config.toml
num_hidden_layers = 16
hidden_size = 192
num_attention_heads = 3
num_key_value_heads = 3
head_dim = 64
intermediate_size = 768
vocab_size = 6539
hidden_act = "tanh_gelu"
norm = "layernorm"
norm_place = "pre"
norm_eps = 1e-05
positions = "learned"
qk_norm = false
attn_scale = 0.125
bias = "all"
tie_word_embeddings = true
parallel_block = false
init = "normal"
init_std_qkv = 0.0223
init_std_o = 0.00394
init_std_up = 0.0223
init_std_down = 0.00394
optimizer = "muon_variant"
learning_rate = 0.0155
beta1 = 0.9
weight_decay = 0.016
lr_head = 0.00786
max_grad_norm = 2.0
warmup_steps = 200
schedule = "wsd"
decay_fraction = 0.342
decay_shape = "linear"
final_lr_fraction = 0.02
batch_tokens = 65536
max_seq_len = 1024
doc_mask = false
train_tokens = 314700000
max_steps = 4802
dataset = "wikipedia_en"
Each number is 128 + 24 x the weight over its row's rms, rounded and kept within 0 to 255. Layers, rows and columns count from 0. Numbers have three digits each. The size before them is the row's rms in percent of the matrix's.

# layer 11 attention query, 192x192, rms 0.143, rows 145-191, columns 0-95
111:084108111163138115106130144108127117137125118114126105143138086149087125159149172086064113138138107106138097111085130116152166142156080122134095129147136144126118169163111071099140129157121118137162146107119128154137118117086120132140124141167103114150155104111138088114130123135108159127
109:080100164147127136132153140133105116196144122118125089081103123131091125132115131127161130099101114123149134155131098107114092126134130135149141089091145125148108112142115076116154146176187133096106174120160127127125114103144163158094174131113118118133145112128114156139088146121144105102
106:166137142098072163124162111139097143166134131131082138148169145100105138121162113137148177152168114138134158124122104139102097111117150120065132129135117138148140148141110101100110125173137155171108127127132123130112135129158146114112137174136147129148106114151081116152107106136099126115
109:136156146137143140111114123115121122111102129097115110145109102092167133156132167143120123121140063174094161166141138093123145130143127112112176134108145117082128144144109129105114131080110149141137183108171119161120119115123137138072119148114112173124115135114146116147130154117095161148
106:103113126133111098127137134133144099103167087130147138131095105130110155138085158121156086178167151127167121127120111168107145137064125131129148142164071112161131139108112116140161126084165165148111144123172134100078108135106132113109150143098136144105128159078155142143139105135131118128
112:175131144143116148137153117152125131141119143125128102135127187162138121146123103139090143149137125116132138093101129162122142118128165060114146158120100155133130141106104173110115193138147118174082140119123140086157110133163128175121117114150145123141084161134141120124103118153159121129
109:126068101102093125155132129083114101144162149133181082150142123142101143141104101114155108128110128147118114155152150157142139129143153129117149098136135145125118113093111160078122102141129133109130105091179107128172108168141116147102134114126131125122090157131138069168085157120159136109
107:126165133110099099140157134135133102124138122141128112132115141106114147159136114117103129120112136124133171091089154124081098134144164094133112106079084100143128110135138155137166144127145112156116141093108060120167106106160135122149107112112139110140125156161077125145108167143133090157
110:126135117157116148150070080129106123126097124129144128093173121191068142136126149125116120132136125093179161115165110109107152135139160096142153085151080120109137121121118129130127107159134111122122133104112151086108149123134160162127157120157124103117124123137146115150113115085123160188
113:155097111141100125081141120108114083172134145111165148149105114084145112156147115129133099150112126156123128089115110152132143161131060135122131154128134133132125138158142129109126140141172100135146128170139135135132109134150131120099117150135149106104123078113117102068135132115171132131
108:118134106122117154134161139150151113090098136109124167149146142150163137113137126128118148142131131125107148124096128163076143118097184142129102115155111084077116095130109111162131147142132129078133112086139141120140105116107107086147110144182125101095116134147152143085121118103143159127
111:118119153123089117095117104141164142145142126099162122136110140108102135120136091109197137116119157108124138103099102153122132113102119101166154123126118116145154155128119146166108109094105154169106108113118146130141166143113157118171111068104164183099104084138161127151124121133139128134
113:126145119125123131099110112155096095124140136113179120154132122156174150155154117139112104164096155107120169121119114136159124137133121179130113095092120193134166093153092163101132141124134155078153139112123141134104109122171173149139129126124124158169119122124145090135163085101144131068
118:117145132121090124158138145143147167123165116123113123150166103084102153165101132162158130169101148127113121133124166124144143100145110136155128133123122148150148153100116139147125178094140132144144168130157146123163140128118116095126149076139126120097148095150105088115115095111100172115
105:149111116143168124140133137092095127123164122106161146114144126088105118136127194083110162134135114114157096152132133122143109119096133162121128137112100099107166170180173135142137148138115141087138120117114108151115113133108135128161092136102128163119082089122137145161150124125113087087
102:156127119164108139123136081114163086168138164121101158118109160115118114084097141106097128098153105106101149123128127114110160145092097148122140153144103129173126125129058129110147125122094148127086146111148142161161135160064137149136142139147118125124125090160147103140161093139131148140
109:158132111141151168103150133127120129108116147100104097116152162124082110165085138148113108148119098080106109135130092156178155123123099096146098140128138113152132128154141140136113098146157139178132090096111104175170148146117166097119104147103114103101162149126162093129143145142119124126
111:121140131134123165145143104125106092120116125150121108124108174130149090140110163194121112112146166161134119141138152153108141103100112127135142170128146154098154176128124105121109079119149103110106067136100113084161136095116125136154143165144118110121124086155152131083175123097088099136
115:151111110140116183142115150113106172122117129129118089116111124144120131099097145132113101124142158146084135124093180141098106156103136152187118128156141104144146118100141061140112174091127172148200108163115139140101124155180131106149152178116133109127144113120102100146118139119149088091
117:113143124118123117104123147135105111100104133070114154099135078127141146144099083125182158161154116107125140171135114086097159115160166148193122124153140115107153112138123103126127101117129107139162122132135123129109153139062119145102167203127112152110163150167140113154156138112130128123
114:127134137170124118149117119203137122118127119121125129150106124133173104132162093128108118134150123126134067121111165102138106139135115148156118164090107110105115120088109120135103121125128080126124110144122146119122150121082162127140165147116135156078092099126079134177123083112106114148
108:151115158097106135156154137127146141177114138119091083110116166169118129128164139104121104130127148166157096130117111112115145142112130141102178134134095171137155134141145112161162145119099121145146122065083112131113099149108165115154119138160159108134128124137142098110119146150107118083
101:121171137122149115155115115134125123103150148120108095134130141102107126137143146189120135120171102138121105136143108139065118103088151148111138134096094152108130088139146150135111109163120100125126074143144124166084161104112179142140164098117138146180146131121138115134127153123115183136
107:114137123103151157125125163084123156113107101149155134098116137154120120134158145102151157095144103085138138145159130122108154129138149069089142137162141150136157086138125138136133145093109153131164130081161115123149105087114114119123124091136158114143141173123173128128141086148169150156
102:111129182117159126101137096152134156131103161095167125108191121115129112084111134122099115113157066113128127139141110128187094135146136140183122134093120176113095136130125115139103145083140122093094122130157121126153171139144129123092128130125167134131086167133121101078144161120177146104
107:125181158142167160073102129128113123115139137115103142108121107157118154131144137129150100146159101144127090137106113137140157084111143164101131101153086154100105093116138104102110165114127176105159134119140104090119103162106151128113105153113169097092125070132099129179133156170069120153
114:131102132121168146108112132089144085142097153130134159123158180134087140107134131136138104086151112124086115095102146114118128097101143105100152113125156143115117120093108119121145117128117115142118150140124100148100162152151147114156160133113146138135146101132107102135126064123110180139
114:118154160116116131108111102135154148140144174100161148112089097158135123124114087124079147141148180132147145170104135167174145131127106146077152138107148120162138076152134093126104069100085154148128088119136163111093157144139147147173093147135139169156133133115126115121122142133099116083
104:128116153095122135118143052128114119140117176131118131163120142086063125113122153139128153147136093118131174153159184096149113109122142146098085139094189072167100099131132154154142101093161092104136124170163140195145094138161115115122102133107137130087130117131177108146149144118100146106
111:172149152088126121141152129110099106106105154141137126138134168143118158069099139144100148157100155163144134138095084142124136148121136141142089159086126138153133140118120109149098175133129134088167128125136092117129074135135159133112127106151120161096132075162151100121113098127139142179
113:102152120098130124131137080108137105094147085124128141150137093088101133129182093135088142111090079146151110122160106125099127182125155160118101118145132143104163104093088152132126152112151139154149146124103153082137120139116127152118110134092136108100117090128176125111097086138140134101
113:137132133105113144091148152160118143143127121096141105144148147170101133137138099142116075163116125128101151147129119114140121129105113156112118170152092129081153099138119141116103133132138056148115190113185121146112186135097106137131128105116122145085149160178114153090099119096114138138
105:111106128170081158136169150126171120123071112098159095113142104120115121114114094150114152125145104131133148117094166146126119128158115130104134162150102119155120094100152109129149086173117119122090115113136092086137128112139133122123154107140129158100103146159143116150133153156092116113
110:142119123095126129136113151155122108133125103141137115105147140177095133140132129137129156137118078128144088100089181138117134113140136142117148183142132138065091122161127165128162160148130091126114131152138126099120154128130150134113120099131126140139133128207114117165122142127143141080
112:161121129148110138122129085113116128094183123086104086133134136136157137151131125124109134126108121097122082155166141153116146145100122172100103116114115122088209136139124127147172104129131150132124100160134137125157131136138144154126103168114092151071118125142114099127148154176119080119
120:165129101158124095125134152122166138151112150152093082131126115132114150171151139094130156139138162126087134095182103073126129119078135133128157134155123146104125133109122117141115113112098145076142137118091117118159182130152170110128123091101166136082098134168132149114092125143121128159
109:104120129111119120161128094181164140165163115096135186116152079108142140130092128119119118153178123134119143134110125126159158104132109126103095110120142142163146122122127116118110142127122104172099183179144122114121124143134130154120106142116147140096102121091126141165143127137098110117
113:145170127129106127123085150143139089154111143124106126080146098146128141111122107085079156120151142145156158155135104166157115131147133131136079110115126101117107168133114137120124142112167131140124136116161124098144125096117144117142154116081123154116148126169119122110148133136113101112
103:140141128108136133123140079164135133074094129145151061131094112159110130156162124133133168130091106135113122103149103130140118120115104105133144165137116148126105160114104129081129141162131142120113155134122183125149166118126153139132110192103152079139142133113101127146166189148164083099
114:105137167106116136095124137131074169140149116143107142126121130127133141128123163137121119131121197122157114138148111157177145081196107136124156121116097102156101162098134126123105165120123086131107119128179119150109128105106085106099123097139155131104134134111190141150099132152106130142
118:110096089096121149109120144129176157147119142119128112091133140119094115162125112103132132142108116150099150134162144110109140137134152128125105124145167170139134113090139137127141119108151135142151116114108129149140087123173118134182158114099092158143072101187110114124155149154117108101
116:138158098105142145124144113104126143133152117143139148166172150084137145055145150154116171130143148138079116100117154132088152110136114133131132170142116132113078181139125120138139101106145142135139103088121129107136099121165173109155170112100151136111127127087147144149105147157153131101
116:098105168140152147141094164144166054121165126132110122158129154094149117101145130131123122157091145062122115143140124137086120138112105147170118139149117098134106121103122109087110139099132163123118144109139154112122107166114121140115159107158119141126109133126111152151127139148095131142
116:130132122151120129130120160141119132152146180119081088106121166132154122052133119109127137129134091087139109154145149091110119130141098144124148107116086129124113083139067139136137182079163096152104128069118110162146148124163112136163139119099110125118154078099136141150153125149164124177
108:098105139157116113144117125109144111140109146116128140141115084072175123116130068133106140149120100095135154127084139138114097085144125117095118134149107165133147083123175102166135103158153088103087116093084128187116147064144134115152133103106175107093112090137148166113106122105156149138
107:120135115126177137125146108101094155137128143135130134136077097151101093124145119115133126142136154152134098112142121150148154099128043112142125118137092138113163104105147082163104114075107110117122134143137171166118118103139126104082150127108180141173096145143162124120134103102106147133
113:099134207104138127119115155110130163111080129077106108192117102177123130131089149129110132149141169127159100176132158151124119146136144134145134100093112170163134110139148131090137096129089106131118140143152164123133178116177159127148178102134153131143129080107143121086124138128102126091